config.toml
n_head = 3
norm_place = "pre"
init_std_o = 0.0
init_std_up = 0.0484
lr = 0.0055
beta1 = 0.95
decay_fraction = 0.809
decay_shape = "linear"
dataset = "wikipedia_en"
Each number is 128 + 24 x the weight over the matrix's rms, rounded and kept within 0 to 255. Layers, rows and columns count from 0. Numbers have three digits each.

# gate: layer 6 MLP gate, 256x96, rms 0.22, rows 73-192, columns 32-63
# up: layer 6 MLP up, 256x96, rms 0.216, rows 73-192, columns 32-63
# down: layer 6 MLP down (transposed), 256x96, rms 0.207, rows 73-192, columns 32-63
gate73:146147143121133161156125145106143119117100100092135076100113143098117105095126144163130147103119
up73:110100124137161105151085111132129128132132134182072122140083143164157154117129104129124125071141
down73:111145168090117144156094142159128138157129153136124121125106109149118151095139128108129130157115
gate74:129104130111160156115126151127112082106109123139153134117154131136146133091103116114139147117107
up74:126111152155121119096141178145129131140128133117119125125124110131131128138102147132164125123143
down74:138169133143124109090125123116144106143127117126129122157107125115169162135131121128146129148141
gate75:109102167157160151139124105104145094170059148144106160129118137110136129115126118143118116145131
up75:099153125091164115168151135162141122105152111104139146136128151154120146122085123155112117153110
down75:117112130085097141100160138157113125087138127182113124060128105155148141162108147115125180147115
gate76:184150105098124122126116139100123164108118177102133131132103186114124119160106115136081093117119
up76:108085111141124110113118121118104132149100098177151158113190101137158153140159107092172157091167
down76:124112098101112133122121102158149125131153122182152135106141154107106148103154171097101133119139
gate77:187112121096123113135144140148155123140152133105119087162158109092158093146155107119132119109119
up77:123110075078146103157116149158164118110117158128158079114138068107155091120130100138121097127121
down77:092151119143132095138165124146118100087156086125126130117136137119185158152128150084136138124091
gate78:127136164144095164124142120125139167184149114133113175109158127153092121150143132112174142109154
up78:121139138110101136124133109131099142156089094135125117143132092135116144086139124088107156128112
down78:170154086151092081132113130155114113131125139136126138144122167093113138094115130114095114133127
gate79:121135146133128157129143131102226089139096131138115144110116130149142097075141101137130119159111
up79:130144120113119116100089113129129092116101151122119125160129134089107152163110134142094090132100
down79:114150127156118084118094122111088116105133111122127093135114131150146158168106134124076163123150
gate80:155124116122171123138131140146106086108113122145131131143106138149089161131138121123176120121108
up80:168124123143126129124082112177128123128097114122124139148131176150121147114122124139134140156088
down80:125136135112149118146143155101068116123128113114123146135106135120078124123144144073123134147132
gate81:145134119095122095145134108119163112190088122131126108141134075116120113097149108098116122162130
up81:108150132119088174140133124122126131133108098108135133128090100150135143154139181123160087162146
down81:174133156135078147138142130124109115145102138092111150166115081122124117126137102122089127142114
gate82:158153126147157148157141134111122134118102126117152121110115143138084127108134112093145142115132
up82:131114092121085151140139155118109127134119085163153091111153114143134123104150144190114103125134
down82:119098120172096091178123152116137146150128129195082138099105132132165115103105153150150112106158
gate83:160122095142150117095129143136117128098170183175114128174161177142167121130159149077115138138102
up83:121089138131163163188138140152106118104158113156106099121125131136140078136160140123110120143121
down83:107146157177100117123119116134120141149124121132110141145165108141116118140142106075163118116103
gate84:135154123147098160099090116147096156110108172147141119165151136139157090146116136132137126135101
up84:102104128123083119134155116133171124129110128138095094132147098114123122125154143121099145102113
down84:120112134074154117120111091137094122151145140120130139123139133142116116104155123126105164147127
gate85:129161123130096129154154124140150184164120187120130114141112124099107150109115119107110118147106
up85:129131125129157090166174124165130153112118120131114129135099126077081143146110147145098111161118
down85:129171157113106148139075123095126157126140137104121139117122151119126110140147107097173154116129
gate86:156123142152154141126088092119110132135108157145117146128105109112106118127099113092135150140118
up86:122132091114105111161153155117109156123132119140126126087131141106131141128166131139118107107120
down86:101111153127183107131116164162110140102161144154128093109085122110156121141132155172105156127117
gate87:153114145111140106139141127094122115113101118095081094079122104118096124130081158179174108098127
up87:151143124110108122136121093083153137103148130130148153126148150135104107114137133099161137129125
down87:143126114142128097145146115153136110140139112116171139129163102137118154129084130097157111147122
gate88:149095105142106130114131100115143092129139144148165161104124181127055110098097110110170173132098
up88:149129122202146172133102096140115149139142126172148120135153133068122099107135094138120167100107
down88:197109148107144101113147121126106108136130097196157108148089129128165118057113099092172138133146
gate89:085093130110117094100099121149133102113125118155151146138090135138104117124090157137154104147143
up89:119086136130125110109135113155132122100125080140120127084110110133108135129123107136137176099083
down89:143153121131176193139137095181166118132124097104118140121114099163110097136154131092145130096138
gate90:133099120120133091170128156138127085133124115152112133141095084096119110154136118104110158167121
up90:127110177126133140144176160112117143143137169124135096153138114139126123131179107122152110138114
down90:144114130107138142148138087116135136135102132109102113118134090152117106135108090116113138128139
gate91:132120090096138147097106116123128094135107169184120105137131149159115116124132133073142089175119
up91:118157128099110103118122145100141153121117135103150104134099129171110092118136112137132092139138
down91:121098153151108126157131110111094152131127157060112123130132127142167128135107126154114131120142
gate92:147128058125160143167124087139125144148146154173129113128094089102121121121088099144170092114152
up92:095165151114110152116159133152103111131096089138113123135131156198109110129084129189113138157114
down92:079136150150115138099141112123150162101142120095137170082124118156147121126133121105123191120122
gate93:130160104122146122130072089096095150103108153094112079129060132118118142111098158107135122117112
up93:145125164142140097159191157151197109127100125141136174122142129115132098103116126115142140115144
down93:144150128115116164132127143103192111134118098101164101148134173137108144099116135123127110113105
gate94:122105142133123128192155127120094120116143135121159118127140153164131088152132121108146150135186
up94:101148098105129135110109091129127157133121115100148123146093124116186190120118123087119116113113
down94:139147117079161117101117106130109160155134144108154110149118147135114165117119138144134125127116
gate95:141125127123119152142114133194081110106150123124169112177132112126146135183120146140097161143153
up95:097131116126127115122115131107127151184117101071143132125096119150137183118088118082098158149111
down95:151092103124131120114120138118104121109124115141111159111088123142098123095118144113108093126120
gate96:167093135136117141152099136095101109136098126123119039124140147091147153113111130123100083139144
up96:121134121133137125093111149096138144104094145089131097086141084130157145115177094113136121120084
down96:083128160142123097084137105130146113172151120085149159131125113159114153114138103129174110103091
gate97:151134095109115133124136104094128071143149169165136143127176140131138143133132105121132140130131
up97:113098148130080152157145105102126138143146114127109149117135118096091116072122155123149141109139
down97:103134139156104134133159125135098141102129100168087143111106128123137132170129112141153127148123
gate98:135188130132104144149147116120127127113098136106176122164119157057116152149100117126137130157093
up98:155137124103113159114118111139143136106123133151150144090139132148111083146139149129166152135157
down98:132154129186101146098100136133141135134141140178108148122129119107142126155131123102150142149138
gate99:121139106135104114117158165128123118112110143123101119129158156147124146085138111119127170078118
up99:110104115100122137140126088095106129148117145158148125119128147106168136126101104164109071099126
down99:152093114097139128170141129103147133137136120177145183105112122119116144097120153120141092111071
gate100:197109141137140150155122078143109180142149167109144098134093165119111107109138118111123122163114
up100:137116126133134131130137105156145153123140184143122122127143137152113168105084134093111150131144
down100:158098156107130171134170106188180160152139111101155131161156131148122140115112121107128142170161
gate101:144115120123169131116134135092134108141162118143105143094114133142124124083163152119134176103124
up101:138135110076100099137150099152109105115105147168097185155141114138092131129120081117136156127133
down101:174109166108094137154165141104136125133125166101141143161159109159137070137143159114195113102125
gate102:139124130081111106147175144105133097146135158125099153163123131157133113119153130115122098139112
up102:128121157114140164160157134136118094114155126173135141144139126153166125101131138136156140135136
down102:119104115081127081138130105116160112084137092189128130129130114144135173115176119109128137106124
gate103:129126171144120141087140119136139118165135128092119125089108125135126174132129106152151127146076
up103:121108082105128162090119156134144114135131136092137144124134105114125172122137116083109125134152
down103:131116149116105116159134171116151152124076125110125092121117158194111127107118110172110110100139
gate104:186156160104111131121122153113127147102127183112170102118127114137129160115147134098155170154177
up104:102150154153147151088084138119154108136203136111082120114079130103136157128175129136127151138135
down104:121101089102175118094105144132143123164103128114101188141103124119132139146120099120109137114102
gate105:073159116128169116079155173096122083146085154136120110132110146143157151114115124098131088106130
up105:113096108094148144120103105158112128139178125125094116137125078134103108095128186138132167166136
down105:138100094138082124143111066159137164128130121153146102116116084138107096154146119115134171130110
gate106:165118136106115145119122132115093104126129131108090118112134141082123097111130190131149098148145
up106:123120149150156103125098150131113095135132142105122083102136124150123075108131106142109082074159
down106:118146143116147108162135139129121178124111142135140118147123093153098133105140102151108151129124
gate107:136196106070155139176128126142108130094130153103178117138114165113071145122123143097106151113115
up107:124180135155149156166111133133105120156141142140088106117079140175171097065128151094126099125131
down107:136108117051126117129111159104114138085122129119132136084117092137152163148081092113137104148104
gate108:114151144120155154137110132169144182174127153123125051180147172173126145114110091144127150160135
up108:116115154110121105128123108136119137123119119093129109158132108151093108124086139121140124118105
down108:123131116138132140090164146122121138091141127117140168122151114096138126141107135096113177132201
gate109:137149127141125170121132147137085089154113140160142109142135108110134130169043171121162146103111
up109:103121164094101113155086089110156138093129088104104086096120131094134143112145096146107134155132
down109:130106100107150117103158116167145107117123126107143162121159120101101125146142149095123100152094
gate110:119125147123126136127165122117180091137130081158121131129115145159121122105123090139107142142091
up110:128133117116129108114108194204149127106127132146167111121112095112131131170170152136115161107124
down110:161167124146126148104114119182128127078078102091086080121118132124168138159134143178142153137153
gate111:146123135090143135145145107133111100156135116062136148172169136119170115092073115135143124123091
up111:144099100082143108140129130109133109117152132152122098157134123129173098078142119156101109127155
down111:150149125124083147097105167114128127132158162115104176107142112137133142150149113134141136135128
gate112:135137120162120159101126114169135144085141093137090137095113112094103092156086133101143137146110
up112:165131076100075127160123138156149148100154131119141098112118105137125127166160145156160140136110
down112:087136135188151148124128141096155121166145101103138106112152166101124156111124097118123179105091
gate113:153090138066101140121124183141107124105109146116103147127139156144146091112122105117138126099094
up113:131109126105140131167114127072188089099149111138135097180153127127112087156145126171135141188141
down113:134122113207134127155096140109156109112144127169101104097067107177132119130119090108163181104157
gate114:153122103155143125141152138086095102109134146130157113110112100110121128108104099179160135151152
up114:153143122146141148115111154146120117132140156181122131164131152106138120142127134143122121097123
down114:124106137126092140086121138133141107128095095174117108108135128113103118127098146118084145132120
gate115:102115131107160121100112171183165114124117118133148079095158113109086131129176119126086112121120
up115:102087137133180144086150121125116126119115114172135143104175108136099166127111145119135131113121
down115:177138117124125129110138104128127150139130149165126159171140134140188121099112125109114180139117
gate116:145153157115128138147139066110146139087108131121118124120132167097116144134127171113114148111151
up116:141153087140086131120131125171121162109160113183183167096114111156167139160124113099133120106121
down116:102152117108133111125143093111115106128135098182134121123135105119114120161122107169110111159139
gate117:140143134129109131115152124074123124147174121080107151102114134138145113121119096093134123123085
up117:124123142114121109133117115141170117136151142133133131133132168133092148129152153127135149154162
down117:141137124105162108144146117096108083147139163126112176104136098116156133110115137076136089113105
gate118:131106141150152142177106096122070134094092115172075154141123128189112140100076147097178114076093
up118:161100161112131124140127120121082139144107092130140143157176168142153119086150128105169118107113
down118:167129116138128196126147143142143134150076099107155154140122121151081136139110123164122142150123
gate119:160113151106121122124135116122133111076102130111086156141120143099107159108094079104105100162079
up119:123098111146125124135127086106110132128099199099092100138134117082112135143111136147135095096134
down119:112130149173112089100141133137149139160107136176141154125150151126119096108087095115099108145102
gate120:127118129123150140129118162136139133166098095126137105151116144110144085157139147146159148131118
up120:176109112140132097116141103098095122093141126121121102136136131176111158115124120121093084115154
down120:085170133040129110139127149137113141125119136190130116100122144169160106107157165072135119157126
gate121:133129167078153138106107132123104122127081131138090138139180093132110108122127165139129156132136
up121:109149126084149150122125103124126118126109099116106145104108142108087151151109110147101153112174
down121:110161079152137103082129113122109107158111122136143141078117156133141137142143077149127145126098
gate122:084158157095132179128136126176112122128135091154135169131133119141126171139097136107136143138139
up122:149104139133127059130138123133116084122125127117131163088096118109181138104125181151122113102113
down122:124112134133108118160107093140160163125191105152129132106126157131096143130136106114133119134136
gate123:103150158093156123109132131117168110129111149086117110120122112149145072135121114134137108089116
up123:081165124160115115146066098159141140163160115137080096138135107117145148158183144106144102078126
down123:100147091090150131112102116161138120163094071085128153064091120090154123168136160119092156109120
gate124:150123113131153132136132140123153129129141119148153134133114151132080112128134154137098139130096
up124:128146141080154109110088134129141159160078128092099114107133153121133133113107148114152125071145
down124:143095083084172127112094156127115137113130113133141108119136143126144162140144139131195139069137
gate125:135131129150165156144125114159135151174146128173148163113155077106101132103119143108150108081123
up125:141150100089133109132115160113139138088134117145100114096091151141141163135150108169148158142174
down125:170118088164133147154147125134131124117129130102095165140132100152084145104140089107117123098139
gate126:102116162163167127099127145133158144120113151138076083099126149122091147135089137135128146177141
up126:139144132112160122117132092100129099119109131089142119103168112137111155073111138129107087125146
down126:117103109176115151135177172184160166125178085086121130121124134109129122066107119144118159119104
gate127:149145164135130115117159114115092147160115125135153108141140130149146096121121151157084100122147
up127:103127136090176148157120098138120133114057143139114180136112116147120162164149150133158113087155
down127:132118105162112125121118095125118077118133111131137100108154137134146140089147114115114156126133
gate128:106149126112145155108097132122133157171136110126122105204107152083130135099145132124131096116080
up128:154096132144151114105133136130140132128082099114155088073127158120117133131117159153131139104110
down128:119125124082123133142171076088118175079129109077112137112141067122122138108143129134125132112135
gate129:140131119147117127127185128128156090155130106118113105127060092115123138146118097136156112127092
up129:105145082125122152121114123101152155138095108048137109130143120113109130123102176121148125151087
down129:101143097115171125125108088101093144139135149091144124135137145176129122125150112140162139126177
gate130:158128155129098111155121135157124130127141127079152096132192185128145108107088171194147115147130
up130:084160105190052133109149117093122124126126141096131126132154155172133136130134108079143094078151
down130:148139173102191124105140097121156151129131122098144108105098092098115142151110140132100134129145
gate131:107150118087150125152135119145167082150098167134125124119105147159125086119156149169108126141135
up131:116124126095134175171157117124156103135135144139155139125160124122141117098105139121089145153119
down131:127106094116115142107168078116125151165119109082108134157131129090132134126095134117122083134125
gate132:120144143104127101148137144119128082106126132105136066123139163109147126115099146164168133110111
up132:136092119113138112116087090149103121110101116123165131120109157091105101132108128165150125116149
down132:117135152125142098161140147099111119155117163122166151093112120117163138119117143130161116155104
gate133:181139169168072112106096090128106106097117158154111140104116132158113158119101148120123111125126
up133:099168122124141135141074123123108099108088160132135138112104110095142132134148107111124137094117
down133:146152154110107138147150121079113132141097149159082133100061152161132133104140131155108133136115
gate134:151131067079118132120142165112116128141111114151094165084128118135155130099122087111136129090108
up134:089122124141089135119160156157154121100124143182145116152107106170115153156165105127141124155131
down134:145129127116104117125149125126133135131137113153148145153144147128109116126146111131136178089139
gate135:118094121131124156115138078118113128119104122154127119173092141111160157096124096128108135135060
up135:118114086120135142082136122113113137117141153145099124126137119139139125178120103105164088070140
down135:126106141112083131146171117172091132143142105099127160139119139101133108128096143103110156128115
gate136:128138175090105135154077129165126118121185176137110158131159145151131115111126100125158097160143
up136:144115141135103153148135095136115106138106139129137165154152126076183168154149108140133114129113
down136:134086111106123148165136081134082071140179118181136130108111115146127162142139124154146150123122
gate137:096198107092155127159184112105125120125116089138130099115108126135125151132098184124127119149133
up137:177103144166109110156153123105147135167124108103122132122140156108076093128128121135138150150171
down137:091133083149105129158102105098175112139112134158109125136119141127113141115133118098126127101153
gate138:104144148145113119147165108141129082129135155129175118118119103072106134162136165119112139108153
up138:119154126130147151156136185093133092118151086092118110122116091147152128151144143136129120095121
down138:159148108142118152167148093107168169160121111127143144124129150120189127121142109106079139121147
gate139:142145094129145114126142104145127124152072160131132091110147147172128098166143129127142145144123
up139:122119112117106112150114099110134125103165132104133110163139143149138176081110116156127138102160
down139:137158131060171113120104117114131126125169158127129102151149164152159102121123099140151132099145
gate140:137152156165137104144134101135150131146093155100120098125115104122092141106100141119166125174163
up140:143109091096101120130123136169124151140134096110119097111121086180127187147147181110131142141171
down140:145133182147117157147129108118139129131106177195142151151142129113118109157129119098139105134139
gate141:113140087099115108082109113143138108173118162119088116122114132142118098101135122131115123085114
up141:142091136096115134088171130113122111104066165135148113138113149125117150166114151122121108186134
down141:153146127154152123133144100167084127144137107147135155129120145085149128188105119099180098102126
gate142:126162142121153118118098071146128138098126129144141131124129097117144133110114151131145079142090
up142:119118142178087159134123107149076169148118106135091143180119156115119135109131136140120187131137
down142:103154136088116150112146132176096092130175125171110148123107131100124129124166113140085141145112
gate143:131142145143121094115111090153126106078140113170094158111104155130116122181112117119126144107131
up143:162144133087178147153171138126111095145138141106136139178114111158115124131131168152118137134119
down143:121125142139098064131116134138102095113171151097102163159152170132124111129119065155162103100151
gate144:167127165099170156146131106115112085144104150115144127120115119095145137134121122103107107143100
up144:135114097138160103092107119164128139136157100123098184116201144175131126101139180093138098123128
down144:136147105098110105126125161159130109119175147117117083141128112100148126114130146127073179092179
gate145:124140142102131127133128119157126127099117128135079118117108108133102129145145119089147132114143
up145:144130140125130129160153151123135171159159129162151133121123123116121120130164124121161130108113
down145:122130136108080130103110155142128120131083153119156182095153098090085128131112130115108132130152
gate146:142170136104114108093129122153120107145138128114107105064116107157109090156104160125120151159095
up146:128114105151176120140113157094138103131116130094111138132133142123177143126129111084147141110113
down146:129131137139131145112120132131151093172076150150123086108137109103096125169131146134126108124135
gate147:153126131136157101124148093123148131163142138109111080159136113161129121112071127166138194166093
up147:132108126150128106155109122134122090176100141146130095106133131133156185096146128124133108121154
down147:110161174113066121123133151113155091130135113167130117131061149136146117164154155117142130125106
gate148:148125137119128144167120166088069087155099128127109133115080149151104108134121136104132146093120
up148:088129114126088164082154171144134143134110115110121079179127099109084159122111148145137134111146
down148:130143109123145138149166107158145188131124151136143126158171177132111173169098117158148062164154
gate149:104139155092133120142169139153120154136112130129104168157087140155116113095096131147171119137110
up149:122121167096109119120108140175154123111153134139131151143110152149089120125118161161132134147126
down149:146149114130156075102139137139161140131121118106135156109111181103123134116111179102135187133134
gate150:152118105130086164129153114157132116120130150179078114127151171125083147152093130156117139106105
up150:148132097136124093136151137080161090142116130177148110111146103144185114137173139109168111144134
down150:103132089077148107102133113165189081107109160122118107131174112108124119132114136134158185125110
gate151:113112148145157165127146108147132157138104154156137126091121210100128150132165121115148126110151
up151:144109097129163117156173129131129130159114145147088100103155161089136163145155134144170127078149
down151:098139136117125095149148146173129067131158108097116147112137100157093128115155099116145093156091
gate152:157159144139146164095121136128125103118158103101060102110162133114138156146115149139142142146103
up152:093123105155152119149141130162150125137106095098112113117152134108124146135143128134088140135115
down152:121136138160130138137136124161142137104107078137144109067088094148127132116136115121123148148123
gate153:130118152119109099112143163136128129153085130101161165132136177117102131084141107158092100141146
up153:127134109121107110122092144092106176157120134128109126111102100128094125125119126130138160141136
down153:136155147114125121120148123147128130140132104152138084083127100125137124137112144119121127117169
gate154:127107096150112100096128102102144128111087132076190170149151075128079109140160145101117172131113
up154:125121121102143117146143112132105071111135139122156102115123144125111110164146132126109109141167
down154:150115108152127135131062109115064116172161100080130122112129135119120163132159124154159089090130
gate155:143122151127105071156134142130112121179135114191163096147139152154141116163113128137121123120124
up155:113108129123152148102094102142107138089151173074123138128085125098104145133136100110125147163079
down155:137137155095079133103092120140137119155095108179143144107121175089150113151153140167130148130093
gate156:112131117117123151092129144142183129120149143115129131123100169131125148098127105095101148150148
up156:135146149101071108107131149129130109100136095102147144106123144140152107121141092114115133109085
down156:141092109133172092103122138136149175084123123141143129149168112120127138144105119144093154125126
gate157:142182117127134126121133138129091103144082139129158165087105123138102143121107068151161108163062
up157:071132105124108143137140144164129132130146127110140094113161134124135132139135122120160145144102
down157:082125114188138142108118150165138152128158114119130144135099159112166131112123160163129101133114
gate158:129130143154118114184163108110144112137115110139118131088147110124115134123100167161093154162121
up158:113159122129130144118115143158131173082160135088149117159128136124063127129131174144131057184145
down158:111172128193147161114143146141153127128151134149132149090140116106125126103143132093111112077140
gate159:155131172131096151107072148139133084140132147112127052108116105154164134142113153129118106104150
up159:147136108108083140124118121131099192165105151155173149134097127133166122117140161137160139111146
down159:139121129115164137163084121136139124116124120159142119146140098199113123119116112125083121155096
gate160:134095179096120096127138142147112090163142124114088145110128105127112073129167112134110131126126
up160:119133106120129126074129101081112169138136143119106119099116128097120139090143143084092143136113
down160:164124158134124157088153127169107105122130126155139121128138104099158085115107160115127106112092
gate161:174120121167138159112114147178153121124093120122126110114096109112115130141142163141117146144117
up161:103135131137132105098096125154170131136131129100123093116154098124110140147167130131095137172138
down161:116148142138110161127148150152147103153102134077149156117130123112119122089166152123122114138117
gate162:149153139091122143135098110131127107144157101125145106147124111174096103153125081118151138103137
up162:137087100160082116137137084169114116104127134161067138137144107082127072149052122125107109089100
down162:154130158106096142128137168090164132106124112226146121112113135128113118135106154151125115137147
gate163:138175131161129103175117114115115138108136128140122098121130083125119142095101112135126152051134
up163:134085071147151127079135109168136136120109150163132129144148134132153136153160084100121144094146
down163:126102112121117110121181100150144102123052063102159148098120185155124139109159118133131114136130
gate164:149112180133132099129114123154156126149108113129085115113145118118103122113086144125156134162119
up164:108129121159160148121148070185145133111138134123098149111127128115129122165146114155136169116130
down164:130087088131110107097118130117116125102113111162129113132110116122121083093138167138087084126136
gate165:118138130156167143148106139163160147120181161123101139148146150131126109142086136101153128136076
up165:124152112141130161133106134176135165092172144138111171148145097120123087102123092159134147111126
down165:088143108174157108148120107135110111184148118128113144136107124128126113112147110125131120092131
gate166:131151130100122168170108078138149137143097153147096140148129129108109100103113133127149167132131
up166:084111072106111136134099057117106088160126131121081153109162106139077140123127107109146144130162
down166:110144125133119130114118116119160140116122109130127122155124134117116188121126134088135114158146
gate167:148128146119098100160112094180125129139161142152121088139112132159116110129125123118108157129133
up167:153123176191130130115096147115157155117158119085089142081116107116160096120110107130160133125114
down167:101163117107156110183113144151107094183152148153090116137161157134121140133103163130127103156122
gate168:144186106146151109117141085136118116116110134192153150116121120099148092165124116105124128120104
up168:155118126146103114131141121139091150150140091025143124165105123126119166102135143143100140115104
down168:127137135108154151163104151140132122117158129166104110166099148123148113093141113147084135131102
gate169:137139152102126082124147094103137123153158115120162147144115130159149133108099125141083186134118
up169:144130123162127112096089107169122128103170098106134127150136110071115102133115127153171158147143
down169:142099121134141149132119062109114120114099137156131103171128137114115129112108089148145111125120
gate170:148125122138145144136176129129171121119136154134152095144099152149076114107131114152114140152115
up170:142115093110155144124115116125138157136141089121095086111144120108131152118103145121122101122147
down170:132154161096161130143144117075166098131124115162082108151167103104150110121108113137161131122082
gate171:170109106123150113113136138098161079130170134142116139129157147101164139110092104139124131115116
up171:084140100150120143140176132113154161097149115165132113124138132084120160106093127114147088089140
down171:115100117110116090129151114124150158119119088082119150128114123138108113149157130121094169147097
gate172:115124185128117145101100152098092150119154113129124122108130140167105127148097159136139106120099
up172:147132146149109107126169143084109139104093166077166108166115142101141129106123102110115170136160
down172:146117108233098159135140118139103140129105108183146122120135137089079119080128097113104154170125
gate173:092130141132140156160152147102132142156137153100156129144106093125102122101089135143120085164114
up173:114164142147142112152098113103142172123115129121168088125095087130148131123117139139102111091122
down173:104146106073122115095149069109178141165109117139131138128104189133185138141144119119131144132103
gate174:098150157120138129055144135123134157130144155093133088139137166138129122107160129157114144173102
up174:139133133143085183157134143151115164115177148078124072126154165152120125108114127146122131125129
down174:163146158134163166156159127139139113109119128130149130128129156121119141147080138102145098093087
gate175:106128165109117157106154105107078159137123086122154143099136135107125089128146101096141133159082
up175:109170111108122116124123139076118123163153118099162118123131128089137134120115163147100095083128
down175:158124147165120086119116091134169112153130111139115083124071160139107140148104122108158176164141
gate176:156086123060128069147152134120123118096155160129129119114130165097150121118108124129105144142142
up176:135107161202110138160131143158128165148096149142108125120153112099147119139119123116183097088133
down176:130086131110128131116123149176099126096160128135142125138167162124154095124093148133149150117131
gate177:119089148102158101138145103168137149118112179104094108088140140111114170114096149069139140144111
up177:103138148129076141122106112119094119098142112148088121163122139166108143095127159157156131085129
down177:145078112147149114159134138164145132126129098148140186114125114100119117135094122115144143144140
gate178:191165107130089152114140167148154162144122105135135105137079112164111139103138134102155136111101
up178:134165162161145098144176118094133131160116135150120137108119076159139123158119166143091127150147
down178:129135187124119156148130129133128159095109142084164140127123130099125124133107140073112139135139
gate179:124180082116150161156131162137137138151157123093098140150103118120123127134129104124148152142122
up179:095125134132136114161102143156129166106132100151115128113088124104152164132121133122131100096143
down179:134146128146137103141148111105127123117123123117125105177132153128188109105137156130128113096077
gate180:157122137123092171102124066143147130145119131144131113127129149111146127141142115099119073130099
up180:113128117114148091155118135140147158106113121113163154140122128134140097127151156126115162115146
down180:141138112096123120103140067155145154123131136207146177167130131123148128098158134105102084134132
gate181:166112103086102165117155085147130070113124136126138099137130126133144124070116118151144176128101
up181:135174127132074146135144188129151117112112117103093129102095111110117144122146107144158108147108
down181:129172124083093169097139148132121108097125168217163125123101138116139110125151118151120084124145
gate182:153135120149111100069128095063139172094131114113142140090149137155114149137109145117120148128136
up182:107103120112125122141112121137147087103141102150136135162173112090118113141142145125109116124146
down182:137134156174124115119141078166094130154107178126091113101095148109101154124113142131113136124128
gate183:133091090129159138171118163095174138157126175093148128108108130116107116099122114117143144121124
up183:130132132123107161125152128157099131080148089162135099118145140125118118139157101119112086119166
down183:124124133120109115096124122104131136136127108176158103162126193130108106101138125123136143140107
gate184:169133137138143169153116168118110102099130140188156097097108107119114124153150149145151125110136
up184:129127098155115154176131169095150136085125106139182115159094101091102134145107147120114120148119
down184:161159076183154156150093168106136130125158106138130129169079153109115081106115151148127118140155
gate185:180099134110165098121119120123165090134133146145104115133109083127124053135150134166161127156118
up185:119110119142101116136103112127081150159122157142111132096128121123178109143145113120105106109142
down185:118176133096129088143103133134137094126113145176117100089090121111130135124125147104111105120121
gate186:145163157090144128126120087114140182127113139157151076140122124136119147115090141160132128163112
up186:133131152110136103112124190127126118135095137149093165158149177145136096085129142145152094150078
down186:131132144157145123143117128142120146122134083107146144126142187168150129152090152143189121173139
gate187:120129154103155180100139116129109117080106125132121125086094093104113146135075107118157140141144
up187:131134081164114094145158104126137122125140164133115133135127118108140112125135086170097137127168
down187:123099142070127156085094135139148100153116159143124121103129111120135104155132164136134173159105
gate188:129082136121165148105103095097103100144116122115166123092089161112105106101140123130137134146095
up188:128131130134165152125137117148089114143138118150122117155193098142156100173081153108097091172151
down188:121166137165114029104125109149141107119115125119117124074168119151117113090172118125121181083129
gate189:104164181128130147166160098113136130150139124154170145100135147118137144138121109136100139131140
up189:145090143137118120138122113121164121155137157176116109131119145125132101169134102109150123160136
down189:078126109183142131109131153161148089101130128115086109133104129154159158135114103106147152122153
gate190:122161147110087139066154144144153127145103183157131152154138127142140140136164115183126110131137
up190:144134173111142123146102080172093133115159086078077096120168130140155147151113141097143141124126
down190:117140110138105145138131119163134151126145141151076119136122130092122113128155096141103142124098
gate191:146134133133126152155158128161131077170133080121097091108116127105136102073136068115146074119111
up191:091126116133143091155095115166132141157138153148096094132128103113069116130137130146131128090130
down191:195089115125137140129189151127131124122149138133120144117097122114130134090144113082130136131132
gate192:169131121156115140165112141126181110119116132136102124112112122156095095144120135146076151133066
up192:115081124135110148139111115131101178160187131122115111100133125128122100130123168135129114148097
down192:123127104105113142130135125138130160122180157125160114133136133134135164121128151136102130141070